Part of a small language model's weights: width 384, learned positions.
Each number is 500 + 50 x the weight over its row's rms, rounded and kept within 0 to 999. Layers, rows and columns count from 0. Numbers have three digits each. The size before them is the row's rms in percent of the matrix's.

# k: layer 3 attention key, 384x384, rms 0.188, rows 339-383, columns 336-383
# q: layer 3 attention query, 384x384, rms 0.196, rows 340-383, columns 336-383
# v: layer 3 attention value, 384x384, rms 0.177, rows 320-383, columns 336-383
# o: layer 3 attention output (transposed), 384x384, rms 0.17, rows 320-383, columns 336-383
# up: layer 3 MLP up, 1536x384, rms 0.197, rows 0-19, columns 336-383
# down: layer 3 MLP down (transposed), 1536x384, rms 0.189, rows 0-19, columns 336-383
k339 097:516479528497541450418502506607497510464508553520505415498487469587440507463481470529496497532428461517455566502528517555574537433519498552417423
q340 086:515441556561622583526555585429403479460569481463435395498470645477451532547577437525408472483451460527480544472505479478563518483541536511485515
k340 090:535423476441442516535444461521555555423437526503487524507514424485517432492433515517513482454533504546561471490510605457482472520459462518519585
q341 089:504457604539500518567523541497488497383547437492437518487453360611490491462493516542464557445492541529447525404473488469481569507517376497504520
k341 088:600526454493480525421531572503514467551503580473472415557484553485475440532434432474570434502509421502488475488483502516470568493465494598522482
q342 087:511439441612573530529505486487522571503537501470568530404469511532508567485478524525483501528482494529521544607508485538421534410504485470402436
k342 086:481549459514438445524457495432584485517432458520462411505450481481494443448546474454471511395506509481459556530507516516575423426511571488558491
q343 089:565532509500540537507500486468477444482454504521613492471478508364468544475567532477530488396508505474489543575467441446490500481643441570552538
k343 092:550535469595462450514408525567459532509487498528499442523540554492562507492428446531490517514529501534541492446498606493464498467492526434507472
q344 084:528483508564537474488514551532490440566460450481508491461460505570508463448499484438451499451441602450394461540548508477576443593541536524549468
k344 091:506571495522494554448526538589486427426534419583419538436488482550543487515462589462494477550654440514552555463612513476443620490550536474562561
q345 087:556522503494491521418462456540572539475461344615503545419482469575561502589487501412498576544469531567430553457512374450526619589481422469523485
k345 085:443505452475482553551464495494509548523493561422550450568554549445460549480436607455521475481551509380532413539476440502525337487498512450527535
q346 086:575436453483546438543559576471452602480567493495504481439490549425460493486507523437479524467434481577429523629521556442540525466429521464585520
k346 084:507516511541534481431473564509467455484525518499588483444518409435585515488482495544512518507558427506364485388424538530429518540441487588399487
q347 089:504549527559487543469571486496437557480523581600473528537461475524483490417427452493520500493525672533448487502479539497510495579472523579569554
k347 092:587586490533468483584471461451471401396463493530527551466591471481472469473481597420489468455479542595585478381587477474507518504484491462450490
q348 090:491430556539551454398493517522386519504461387442487426478475538516500484529517530420496504581483526498562437528571436520438460498489577557531459
k348 092:487375445461496489477484461457610532579532431442424525462510517439424547415470485592512490416486423467437593474505510462541571497445445506585458
q349 089:511548486504478524497583498456547533516521425576487364507587566500563498579491382397524446480559522559481527523469627493512532626420430511453513
k349 092:501437496500570519558552580456404492527492488500475537575497527429456510459485554557481493503485544561455428482455459553448445493530455612551511
q350 089:514603477581426520519575509400460500480497498502402454493505454512537501556601464402537516558522476435551530497486428476487468471435536518466518
k350 088:565478439425552446507344518542514485537487596571538608453602525502492583399606572538491429459463523535454508537469559560495534591478476462443510
q351 085:609551542474553469488530475429552579496431496535542442440417512461451459555493484535561570507451520572490427572434452404577503478476533493568496
k351 087:509525529530510608581484537501443527468586467466517552385544552484459559459618489544511529533462504481520480449522505533430451493465456550510544
v320 092:463458474377545523501482421533461551468427572400497418553543435507395571495463453526528510446545439434531462541503471484531458590526568542544525
o320 101:628581419503509583529502513487536451506541423519546515481544447455551464547504616449509530556419600481446533481451415566495551335484531490448466
v321 084:485485477514459594478414580502516423478540450508500553546500585550458466434400555450484543396522529472466592475566479479431570546447589538475591
o321 092:609518589429486455510551489447589536470449475510515310442449547518574537477574480425397544550462470525464419455530463482435602513532462452505513
v322 097:409519528484477545491455413440568497451462546513530515498569540547491512484491527533443446471526541368576526519532482422568442515460560542455587
o322 105:494535538479429517541529517464476512520506467451533445447435441517595583558539523464507480520493519537471428399484500460403579434507427489507431
v323 092:518434503546519453486418461528545520450524504486404554512538583501522499505485507472461428594447457511504364525454602568452469456544475428573535
o323 105:513505470485538526465499522470466542518447499513550397521526468537447526536512495439595539366488487452484580492558580484539463451526520581554478
v324 091:474362604620450539532495600486519447475492580411467529474442490453512586438511452413497507538508464531526417472599571521562558497550460514582498
o324 096:463521489467582479480446471522458456532509439542464478478565502571449511514479595490473501486432525503539512505424462465474497514473605559479517
v325 092:451481507467465476519536494570500576522507432556535549530447504540538503523435486458481430486514487466536499489495502525470534561523435462525534
o325 096:539538431511479498427445568468532383469468536470512436480566569454526515422548546561537428554459497492487466567537531555493487531426523402507530
v326 089:504513480458491490539462470465549465479524574473437534560421490464566545398600454444523573458537476402516354589509505489548465547562582564546484
o326 094:574532575480478488560490491544474533530463477490584511435431449421438437547462505501436397474406494593484624563432455411509519541453499519549542
v327 089:474538413541481546448445583375496567449572545568480453452526434407502494472490529474503507504535552532504409440490482523538489511481558458423490
o327 091:459431625479517455565489452564513474622549508485548455547417518600465445519550453478515585491433475575477496540535524457489460573481497570515523
v328 086:528505562455495407437514537433534430546469504481484555439595474559492556449510453452444466401479585477537499412491458454481512526565561466448568
o328 095:515469556517542434562495472523468566478479542535490450574474571420598477424388519575516441446521457488491580567469515589541508528506538466453493
v329 095:490510566532457535516523544594432379490507529517532472419529554537553562477506470501566545528453447528456377488546536471522522612479379495460464
o329 109:465548428437543454528463550524505519519580470454430537613424460483424541444516469525485471467472493477432584479508501544547471397570561468570516
v330 094:447460506566517535620406377435497432485487487502490442412508527491509439536537478508547565474511408488479434531439487432582451589453489498497487
o330 099:612560517433486482480540570524547544529428537468512513552508419598458492469433604485451470438495532509516498445448510489430535460467501521536536
v331 090:503464577529479449461480545621550429592440467539522542432491470478499469351504436617508511445476540489497466494480647531569574441466518579464500
o331 096:451443495447508478565568395494414489465543509595501475503526434461534414506523545474474521473530453534442487446535403470439531400627493425493482
v332 086:527450612452513452466479475502530452483433355390466577486448543501510506519478507450471513509486496424545504509460508423402520499475550544482416
o332 096:586545452572492495498567540476506526544557574555538428447514509500468510466528392522534469475450495490526437456499409494505496540579444502492510
v333 095:503478538511508440466534508579511597568496583475525560475501469492523511537529494474486360489556472491571460560528520483540465530502541507540467
o333 097:538468496462452503509490454492546406511507480525486462518502518521488401449532559533503568511399531507358511466474567425551477488448478532469514
v334 089:523549476501467542564526510533491510596553514463435530487414567577478397630407429512443549551412430472485377446539520519550414617526426508611570
o334 091:530577536480567413455498508443456515418511517508526487487543428475434546438595553464545483413497518445624599516406460565517544565520593497478452
v335 091:604488498498518516449512478409432511510545449489512443534500407496457461589498573528488593488487490349495479470547460502538468482591568533488555
o335 095:501534521534464496486455603538560487459459459490607483436516604534596532457456533464495445521449528532547472427376587538472509508428451573458447
v336 091:528500486506496452526448446414616388539504505515470533416505479444462494451541490572558526468549468447519493419497610408468556527585574534522529
o336 106:505499561525486500478568468514457614515520430493556534463531535571507505536542579439544522456479468518484465515510448570512536366463444538478564
v337 085:560576435446547435506506580531510488523575446514427401510504503475537556401501557516499509464447539469586489551491500548490503614465489509507507
o337 092:515558514501509469511494481548428436530477495436509543419588537493518428464445474553511499577579456530556427551510486413524571386433434369511502
v338 095:496568356519521539506588551425519538462493505579510469498491505492530452535512472561540447487467472505475456470503476542551464503485487564425454
o338 102:509436537552475527572451525528466547602546487523435481546463500565472513512512496478522488554506474459457531564556530471511478533543586471525448
v339 084:481521484522522515519486543523472521485436492482581527466530513479563403562485458462474578479554633445515470500432489506452484504552475505536539
o339 091:458538507515414489493493535488506435533579531530527535593480537534364496488478558481489517524420456499566504485507462486571541439443503468415514
v340 091:548503493531454551489487533522496499519506480467467474471583451472520495474491484550482552540543675500461478502516493474496515451561581525411447
o340 094:573414565478519485508546484411493449540498485516600423545429569522452482501526441412495510494470400500519385470511506508477494484450445450589529
v341 094:519403498501509560463560483523453604483565518482503526497445561454461520504508535377465452612520475530440469469554509434531435490618552448531522
o341 101:523546571490561472494490468458506476450499511571534386491510519596530559464567524564541503406514589528501510432502575538559582454480468465440551
v342 081:461471432434506564488515450494454564520507513560533516512514448516528514509428422547421502524562477543609413481508495509525519551528444485537548
o342 086:571531476527463448389512553448514499462496533575480404476528478436441511424537578487474427492485503449424522553466516489499527458493525457466493
v343 084:437535472405485521577586400548472461489501482558560447534587475460479570564443444444516484432491502475555558426473479511583494594502528544520516
o343 086:578486499509504534538546586427508551494554625443473578535501588440598439409544527608494517512507462605446455552545557522418518491561473452528522
v344 105:495475497441432525509479508533521445483490443485549510497522481479506555527538505488468515470426536456576451549567419496409556548519478457584547
o344 110:477542562534572437437405626380527429468555542491605518491555652507475402443395554552510489544547460494472547461375563524469521518470465529505450
v345 095:542507501486479501374566475507502431517544441437465599586473619531451492468438566551476548456537513522536409466431492527472465502479586477360540
o345 098:443495466449483496507490532516575533453439460486489388462526492515469531516475430479447518526490452479515526526443467470468468573430484516588480
v346 095:523429520537475517501566555588488562379485519471546508482466497506534495513544531477451532541501546539422484520461515478539452555552517488568474
o346 097:475480482418607487515470471472500434611502495495464466428512526504521534513427448474499463529430490467538494494536491509435512465476508557489492
v347 089:594559493592542431479474565537514495588468497529519486498468351467548506568519416436474533423416561576504560457488493485552405551434471515521494
o347 090:509445485521536459489568419500471493490569606481505518502492619559426492450467547524468471471491437540545488414432476506553549431487505462486457
v348 088:507501495558431530500513447501473480437511487504563399491540468538499555500603489465580367539556495489482644415477502458472526464522463453510478
o348 096:457476484470464498446477510458524569530532496456355575481458503484502485546467448514489544425522499540501399611490481438458489490489520540585440
v349 092:482519593455509439481463468454532581454470466411459443487533457482552455579510463496517493424515516474372549452498464572512490481565554459406526
o349 095:529510473525454484439574526502505519554471543493448520512430529505419467475479526453449488534461542473484442486468603487553466533467443444520526
v350 094:507537541482446502536535434436553481512475522535473465539456577594523482427578500541452536579448570442538510427485465527506489431516525565483564
o350 099:552438498487523511511517569477475483439482558531457553564464495432462437521433349573605454441515429442473490562586525492480492507536406453516425
v351 087:477530441544444588378565530469451539527541467445459505445487478457464481531530556427482471501461429471486497529486566476442441464365540444501402
o351 089:578449568450474469468565509439533454433575589494515400495473500531479487424595406550510558433483524522542484496578501499557502512502497532467558
q352 120:540579502546520472523628494362506501513497509528579483482634590507590473538503438478528441469497476515494531531422472580480579485430485476448466
k352 109:538480494638581526456468525565405536506414512561483553505460379366407531457457557575442532429515523383465479519561542416479458477543518383544505
q353 107:414440533479607565540463463509501408465395535538531480473470525474451563403522474575489430527511465560528462593549464608438527556506418431467511
k353 100:527479516533480428454559623518489504553462506502441475506446455453588479487447527471535542496541531450539536434453492463377483381543563522517499
q354 112:439558468509419530536550465502518486474599538550509515527526523515408483544505474474495442466509551601358436475596378549547550537472543493461393
k354 106:496476460532564455467415549505411466516473567414521516424507493514623580517438545494497581456357417528598529468458488462468482546493452407498529
q355 110:415512510490479552465430496472497451441516480534472601536523464512562440401485511559525520559526455509522477542410433463455527515470570482471452
k355 108:539490519571519500582464471480495529551456569415607456510538550425516452556492532447550560512441575642514503473479504432421489464485409524567545
q356 112:503495456587504485393517531452535540465491482534410485585492563476501536437550470462486432471483530504357517545500542505500554414513610470475520
k356 105:477528514417505525514483385532432474448494521544506530412503470568537461549496496616429516482529508480422574547513446527479513457542494443517513
q357 109:525584467504432463504551503570532494559478504538509443460499518490483554394549468532485589427491571491464512546506489503407438535359480500459495
k357 102:567450525464443604463514510456568508434439514421508516548515378537505508513527535459534486538510393516510492502561523415578544473515499498576561
q358 112:441565510556472503508469508537538546499464490439509475491611470454461533531486448508540553463533444435545553409543594433544521503552492465426489
k358 103:555475512476432434405528554444529471508515580608540515491443529530491465471473433519514531495566458472435495525525458484466398486553537457490528
q359 108:418471533484525419509510447542559506499542460502519466456593475451590525525541520492487485528478528504519478474472448558457562477449499555514560
k359 104:547512450466529567610459558512481427478511505411507535576468530528462441505468566529593569507521470454473518501550410488404496571607574435472465
q360 117:501504518533555436515501492532573509513597503588547532522551412475520523575422460474516438389519458628391527564540484456551486440521510487482470
k360 105:450473501512528590420569559517461460517460482491546508515445492480485454508552519485449508494471544431485521530467531502540484444591497441482472
q361 110:452561490482447519456475395511484467621468453516529474563491482470576528588484459557610518493547459508441486509577459452541475479450535478558492
k361 106:523553592466544502540459643534473410520575436448466471526495478489497407477534539546432431456400492545399488531525521420585521518496572413519502
q362 110:519539527494483518558495442509442540492561446598574504452559451569479545435557453512452507496600552466575471513487513466529462486521527427619424
k362 108:549455496489513461502494467513546556513488494536487541539494544505529502586491536509451599491457487538428534480523465558530528513482553581460565
q363 116:453399512554557568592454474563500554559446507443520491472417481468442559502473496503407486501478512416463450495432620507517505485561500453476489
k363 102:553497523527573514408557436439411564426477506506561620426512422546579535479551491500495458515474472517463536493536479511543547516510554426496519
q364 107:438518425463543512454510513522529388517511554561475558538418606475466520583450455503477489401519462507581440477512481547553527405487489474467580
k364 103:440532471527513520489453483432438505455578503485512580472527468515545501476423519442531515449549515521485456646482600472518568524550595456419503
q365 109:493432505488571417539465468518516446457572523460474453503496479510553575513573546578520487485446474545505367434555398490508575473541508512538445
k365 103:475602466469473509460497476492414513507386529574558496511482484463435432538452456456517498502553473529565565537514474513518429466508483538518507
q366 110:468618500487509518489505541361552528607486477565411468511458486516451385440535573453504438440519484561638547524531452422549465504565551490479473
k366 104:525473528544538445546491393549546542468543483468503493483574568456524538544470490506443466453543505431443443499482586472408577446552475645477486
q367 110:502560521545492484505418530501504479474624409519523445508511473461482426485392468505563508475570448445478469515533546514521429500546455502471471
k367 103:505441495517546529513533470466493537461496474468451544528516531460544516530535509483451472480403529536434570415487575573501521470483517560443498
q368 114:512516507478438402543504451564524410412494519485452577504495467517546500479527470469462480580547538458533394522466460574446627541467446515555527
k368 101:640482546448515583515548573547463557487498541537545501465410615583484478470504519449541548445449454525493612551483532451507478455547492462398480
q369 111:437454467417520528490474552526387609532547537510528554433485527603473505518498404457529497597527436504575529516464448463415451567522527461591546
k369 103:538493440603465508432566468483549475504462467406438584459499427406425501486466488550546507502516536501435433596538502484435542462536553552460467
q370 109:456549436521479527535463535465572516543553509440543528541489433536575593424445521525529538544486482519493498562460466601397573478508460553489419
k370 109:519522546481517529467515505557560501554402473520494517483462512399531494544453517593489465510475531428523413509540469470494446475501404358600557
q371 111:418537497536434578445534498547496494557484488539438579475461506494503411543612572438549460507434536543469499501481600435568555458444536548553407
k371 110:551497439513613502493442539467342484444509591563435483487499455568517541584416484557467451487476452456480468517483396521585402495538508488462546
q372 109:427498507482563490483500472480460432527489545534610536477611486502494528569498480496524538475560503536411561546404482462546509430522508507542559
k372 106:536485442522413567643526413527542501473512441504388486503487453435511439528501551532551526500476477512575403398509429536544536515460466538476466
q373 114:442462551431504463523390507555455551461513505425496500439477521519548497525508504497477495558375459559532493602522473522422521499526549514473506
k373 099:536496512501483452557458456461420459483530519490434537575509481534518558568443542486518468425588487448543424471579399529536467526507484539583526
q374 110:450484478507453435460472526527504512521525531473445475552544495509432524475471470603579572531528491544531491596567477385473485582498462568466529
k374 100:433470539520463456510544508383511524452476593448397501427524488491623467481543413396594467447599533472519472381461504486418510526518477364553515
q375 111:504501541485411384616586524477524567562592571583563506439546504554559452428570456454536483526456494510513545486493505432506527465466436448464567
k375 102:497548425500539603386497507517573380409463459526529522524517530487458583559477470460567483509550487475429456548454517670436498526499457489439552
q376 115:545462504510460593471471522489549518548550572369463469472516532495559435538492458529601439453499452544542523570473508469488508472448471455536554
k376 105:506445506498616377488427472548458490438497496542531442527460507517522562478518458540439508635502485519405475484453558580540502471528499532501500
q377 112:517482447482494398430579551527512588543422506438572472499479441568427465504494575463475448516505489457505514452426485581536579498514498464533491
k377 099:565538456535518518500502480496544492446494495609439483432522482447457494434515461491416465497539495461572440554628589329405561550512514494475485
q378 113:456452579545576516520510490521589491536436458418469535479424559477500536563482444432456466437498463536469549503525493406471499605514551391617462
k378 098:495508502496489477558502515496467540529488555544462491593455451479487472472492593505517480389483493428540487536548452624467426545557363569474596
q379 107:480567466498485523486455512615524514502544482499408447443425422535507502535590506478534548572521501554436534542383547451473555466541527471503541
k379 101:444429432512526511461484450436485452361464466511573401528571533464408518444490501524475482428578481511482375476571470555553446448536524498590457
q380 108:542452420512542501521493518565486455471399568512549405464517598599494537417511501501505486651563448460510559592415430540506542561510447485606535
k380 101:442493579578465527461572488559560432508565504568528531490506465481584548503523414495523517467471544548464482439491470472497508490429460443485386
q381 109:486462427417477559384625481544485498483442400406504509473501391491464512482498405467472482425510493510425537552520471534465459500537508513421503
k381 099:534527532543472554499473511460552412490547541577469497538445552512381502502462572535507493523504490502488455440468609411603457635473454528527463
q382 109:547551447489522496531444541504524436533528496457363467492528452540613503468517553429501472462483558539469421535591493460472485492467392576544596
k382 099:418517454560476508504433429606532525483526523475563532500445491455467542585522586536538472546464548444604460434560502532448533518546585423453497
q383 112:520429570504522497513513526454381479468510557591528554484532520474498495468561598565451499443521484467430433557565550485463494385567498467565499
k383 102:588611533505446414556441534471523473512538426447529462524531457437487432466484496453518527538489595463522486458496522516477374529474566482506515
v352 118:471526518453544514504524441497472502572467469589477477470457429541572562472540498497461489444502501483574542551487551468500484454492584534476592
o352 112:428465493499483431450476560551540403475551457439424519453500607470441380488591447518621601524492447529422500487509521614550550548465438492524445
v353 110:431464476426506587472487586530540559504523512472434507549478464516435520620458466560497546491557450506529509598492465479490477548475506432504526
o353 107:570525446505538430564471511532503538456507454530523435564559557509485474460531496502413427534495491423530496555545426493553484420552476502533470
v354 122:412562515558505427556456607438392529600459447455452525423507375490514510451466525484497515460471519435484539520453484511543576469507543485452484
o354 118:539505491545518632405536459530448475479435503511449506534478529537479471505563427526462512519571568488577499508536571487527578505463470380455491
v355 112:603449454493505390449620476590567486488571530368442496493501613455471517524531572442494544443506558408589376547615417451465533562470573553549452
o355 111:421481492531422527583448499470509522473376407510510502436422478557535480518421513562460562566565550529368545514464577507551509392503420570482469
v356 124:452472493598503519498420514507525587523506490566472473436544483621533509473398514492510493603584471592447502425543537459488493584536525469553489
o356 117:508483506523497482547513415439459441504575479549435550525483522451466477509578505431472546353435458535447502454475440522486525478447456604508550
v357 110:474483390493510414517469484437483433502549560451519490523454536487454510464461556496481499615521477545494510560497457506549534509419528447564543
o357 107:580515642478525509403495485518541435541539488565443397567547506525487593504559471492510478464563430530390493485546500505496493501505518566447556
v358 104:589528405526495541485521413526563483503450405585649488521532572443494499481492451515454492469537515427481450420541510605524543456491469476528489
o358 106:424391449375458538503499548460488608451493616405452520496525512507529512534465536516504453518538432599400452520473518445525511478472496487531513
v359 115:502525530538469584439469407485514514515443396509600422442540481509534510615539434461502445460492390522478606544423536519456425408552543544487531
o359 110:460517473459550450485483515488574620484507561533473454458488496485545446511503500561518493480444572452406513382534459496476444580486494545485517
v360 126:418496516465474398673632391520456525570503556451439536562570586533513503466519551462453520538524502475533492484440521446574422549461443478397475
o360 121:579467501499488581404542552513463496445456504455521523446516512468519474488470520492463448478451486512381583561546530555489526316529421580506451
v361 121:508541550593565559566525565486498415408533475532502461446586533453474464508600474525534409540478578584487485481499500526510486497422448414455486
o361 114:422501623388448465600446517568571499637507552545543495541507482498542542524505514503510550587544379426505531507454480494530493556501566527549560
v362 111:465504484434521454474506511522449532484519581523521516617471502427574421597441554484506503538493497454453433505447543559417553488516539499597552
o362 109:521572535567548580503510478526486509429544440568514478499513444529425599465416486433502396471421533514518501515476484530493556447515456539554504
v363 116:490511587465403491551530487601462533596521500578495528515571490471540411502502381445487548510523485455513498567442551461487442533459546523482456
o363 114:529452409443488523360493398500465460475597512431612477509569521512443463468542494580476471390492529444601452503557516503588383504519481476557471
v364 124:447552455474574510508511522508513498455532570590524444491438474518491533578497455465531560499538592520465596519495523471466463547516423502390582
o364 120:477472464475475495493431418552456515520461397425456520531497557419490552480488510545491504592531498508547471465499494560506558440559514441501436
v365 110:508577502596503544413351553479525500506530572485440596455514512472543534510473470408519494401472524565529486516533487482551586495404584528478463
o365 107:471473544487459485557654313537496545488444466563492439503532465519398526550558533566480469537486482513614528518493471539528445586528552537497488
v366 113:525505439423416488463382491506484528456587485494619477551440613454507554533529520526431444535461504359482413565478493460504521494468550389620456
o366 110:524461553565571493470588482456515507526338478535531473455524463606461480520519547474516484515534509529469523463577534488580509576491331543472438
v367 122:508445505587531561492595453502517562509529484543520471464482529528596534542498481493463543502508474408547498419538445519536528534419528501508573
o367 118:501440449468517505486437478508440502450490544472440444519591475521509459531450553540582443497529527515479455500460513463461466526519445545482521
v368 115:478379516567485433508542555567398454549559566520412435503452448505429570470475544546546539533430480486543535490541548574414547507470452570472517
o368 114:521466406432465562474498439461560525468442422530468398505514409565546534357518483519480518494501489457448523529453528475551562413580521502497546
v369 119:486526514466550476549594412520531405554569613549474487505488418498445471501512479591498513492457542465528475486472522475548474556383509480421461
o369 116:514490522399432491423458545388491538426485464468495452482509596486514526447405540458500464449403475463430500539537488435432489477569540436592505
v370 113:501534537656550540483492464512526501445504548539416549525481503595415533446504577576561461508572556460407574582536441476586445473558527508522638
o370 112:523422477437461412447590435475498477453482472496462465626556493410476452530556489474455462552430504657553489478481582579441427486508503572443455
v371 123:588482562474531399542565551526516509477484466464471444467430422493480414497559453513481468460496520452456454475519508550373562470502571552512434
o371 119:554496427586402476447492471512535488490473527462490538525591525512544562486445534479395512501556479499547469459528552416457567597483454433489568
v372 117:553602503457506649539565559405539481490495480499549534436519497444540479536588480432460469506484438463563542422446579548464430415547574539470645
o372 110:513400399472494393410536473505506520506492606461544434531529518533434505415530468544429485513567537480543554484594458490466486526460543497524434
v373 121:413533547460429535475466495465559476475464499520517518501480624529429472488522546418463396536452506568532528474512455515594517456373507368530466
o373 114:518534473464557533555527584558421542463467514532421502474503476496562481444427469552468568530441496484396474488512511478473468464505511567503535
v374 113:515540453535432616585535547598518460449490452535462518454541470542575511462524485534525476477539531458525524451496528475341500554453482408484448
o374 109:483557533566534421501458496481483476467531537494550535549509472535446485512427514429477522467426471445480454589433488510619505519631534540579473
v375 123:475601518488602465572507540419459441517490408637489485526522453495472451465523431465520525550488544560532435416486455495463462467374528472550479
o375 118:525561518442427492499560536531560466450449613455539485482465580512562501527503578545498452405439543461483553521520507533569576466505517511493428
v376 123:418470609519536449573451515579495506469577542522507532492528583483486416560482455463483550535484417484523460453553581448507556462431529352505414
o376 116:465547392535503584512522487478531402572449482477444447528484521527542561473472496543508451462450593397533501440483405403492404592546490554626564
v377 116:453582576485522600522546512459503417428497468467492528452535459506460555485490597453589526488494450533531527482496504601520460399521448481495624
o377 113:542488454474503480510582552526456534520448509486463454455425537418511493547451492546520463614469548428477530544507486480547536520558503521562500
v378 126:559500354550512575493567484487469388610511512563543506443485531498527479552466428484456429477533499487534449476515506485497478431496517520443573
o378 120:507424550524490383641459494479546524474431527495491480596564545443444447477565424540511525504441452471607550517571514577450516432467477565489492
v379 116:475354539549458510506449501534473524449533484446553554479480563388454515510530492494502480531464513579441430529478487494566572472449443468560478
o379 114:541538453424523521554487431590541472450491447659471462464416442522511527564489491422516492428473346413501515495506382503564455482553557524551590
v380 105:501542558409483492545551458530402456446421500585560455458517494445378434526481476505582528474534572490468531541468459583484443584482420450420500
o380 106:559469560421449472477440555465491537440587503530518593529543542486628523518591510518486568521525569548540589542586460476504408480481481482554504
v381 116:461574512556376477579478569548563419565477516487531498513452459489541582486471476507461496450413481516480508484538411450512455479513484506560502
o381 111:524436415494549495532579481487438539466444501404494495468496568570438442409460505530455575504565575486552482432478504502495455457513506595316501
v382 123:551565421522437437437497455556556478590515411566382482533572499442503524486488546424484480582460495469463529516511548435488532514468491459549468
o382 118:476454613406562510562535524454469562568530481447495482466444574513534558476515508525551488469546563516526436397561512467523502540532582595467509
v383 123:485521485556471511473426560510439421519468476459467466480461541529516565437489511489515404474499562519467583483522438553494529543486439452501444
o383 115:553509552519439508446582477500539542484470521457450526530555497505505484478518476488529627492562414514479448540466480464490508585454585530464499
up0 105:450409554538536479528462521442465526494531511385455466473453535520494521334407458480501457473597488449430517435514490563459465498544481563465522
down0 101:554547542517481486533449575475549637454453531568586428474534568505464456557415439473372486554537535482484571512527600451489496458487551520494579
up1 093:545415491482538528491450475424522496451474519427552471504520453574533551405554497477458556460495615622484549512403505518454512533486477522497400
down1 092:501469594429375444523500457558498477581501514567525455477486450525516557437589473512453539500447492529545503544488542493501468543545548459430453
up2 085:409438431505465483501462470493501520502390482532430539572514415486560508495457580475436503490473521482533536507532422532488473484508467523571503
down2 094:563512572505412479545423588451516535547460520428541461463562438459530466427544518522543547454450497434461479457501527590488541459461496398603419
up3 124:470468507483535543459511449479468518452509573569483487512513443404458462429532477405472450527518482496447496516458530385436526521470485412493471
down3 104:509483469453490519534537522507497458503503478523554422379576478428405482583426483439537485544455462491455553530438438545511495506529511494530448
up4 095:517455456521585495432410473500485371537534480545447525554466435567413569588544558495494405432500483516565537559526479541511527468526514430551513
down4 093:523535540541465533516541588507455433491550460481564484470545442441429494420409573589462535578512527442468457528428451422486526502371480535456522
up5 125:510470493563530526478430430538469432435580507477499612575472449546423552531489534525446519559476503472553527506496430509494559472576502598466580
down5 108:511423527520553534500478469553495528541521470433497470439513560553504489572442544553541471487434410540445561480567436461512495578527452534549552
up6 121:460487480551514497538536543537477522582461480502529497480527535576523446467608429429465520499474488473559497544481414520488543581538420479540476
down6 091:501508567560395482494494534482582596509483523443486503597458451519420463492428465574473511531535420476462542472496522552452522485428471499509570
up7 101:453578467516515479503531493555492466537521510494485568447538597568420538538516556469546538522515496443560523423519506507541380557475448532491412
down7 103:542497437480540522501478484423461581555506549545548536462451490487503551567460521437519487469472550593535532498529477565554386546486458507493533
up8 104:419472488446545492534423511560401448480488395503478570436561367550601468565473552484489544394537515486497516442465561568497445416542507488451455
down8 101:489508395484519529513525433524434382472511429478494425534580515447503406497476527490528530457518472554424505431536509547524515438499536541571518
up9 109:446459418530416468506469532514420437554529590513453515515442534579574542514525540427367552511489494542562479545435556531479496511470593569527427
down9 099:538502417414497546529484479553498487473493469558547570482548501469495543510538431477433524522536538506517430526458528468313590545467414573488480
up10 105:540463509461461389485375436482562458489534540498437528493556552493487561516548531405513508531479375497532476580460519435464497531478472539451536
down10 101:400538566521517495304546475557448395482494561470472502469494500565488509462468571468490557461471368476541496580488507474489556469473517456461492
up11 104:500462417416477496406600485438499517448558506497471450479523468561556571558521473476462546513456503474569389559532564562515489487561552475512484
down11 101:537511496463494506521524554517476502481603552560487452525597484443519589506485497439511501580455515476543491449412496498506366519549551420560487
up12 092:587542455469511468483478608520491457490499515477475529531547504528473435481507455459500518535492451368500498511435530460406491488418541531497579
down12 108:493469511570500491551480477488474494428478504387446533536489501454390500494462552424436524515489491523452533478569454457502518602492559547459504
up13 095:499457555528548471515539464484411536492507527480524602548517412605475467549510493421423451525541515532542521507520550575496447418450523434407440
down13 102:579564512459545482536550570438497498473484501532592549469497437523468592516544583425489628497503459479547544494389606519490432494467484493424557
up14 107:430597464545493474417406507551486539458488487503518526448586477460465595450430554489533565466480452434507485507463531458501520613547483556476616
down14 100:558552456438489366600565468508531518556463490517486359524534621534437521608541527501496536584484440558616447502468437520488419496546410518472541
up15 107:422431501451530464506534570507497503526505488497476434398527459535502518465527497511462594580465517455465473490552565535459481660407471463550448
down15 094:552464554447601640462484591492448509477405454590582495533532512431512412564591510498560586469472492511457437473379514511458549555438464474516510
up16 104:451583599492566473440509436430431525512542464492534444503472604524481476547516488535472543514535516446470528381453491452489493559571409509473589
down16 091:506558462414499571515450414601490464532504491442487609464575530506349485579456468560644485458534441506546499561454540539499480515534480506534488
up17 097:545502413597422513601520554481610496460440433446442537524499489494468430493618429504542511492509592535431496511458509456436438386509446499433549
down17 100:519510446594565487397462546459530569488519489460573382481441459488524478457543575525540536512482523400436515511536427375556499422454533564500394
up18 095:540508530518499647489480404518500512432453477557456570529528486568502469485459499540490578521519491447591485520530521542463475539416518567442511
down18 094:488492495473426450514426561462536447533430546507519552477552546448485494510557477512535569554496430506566541516525532535421535537524590486418498
up19 101:460441572533440512483590547507486459559449518496543517468504501532502510519439472528399503506568406503542526498541487567430522534323473526606565
down19 103:501533525598615468478473488555491530542451572462549480610519392601551481561523497470542584468505530515466503455533554526538551537536503557546517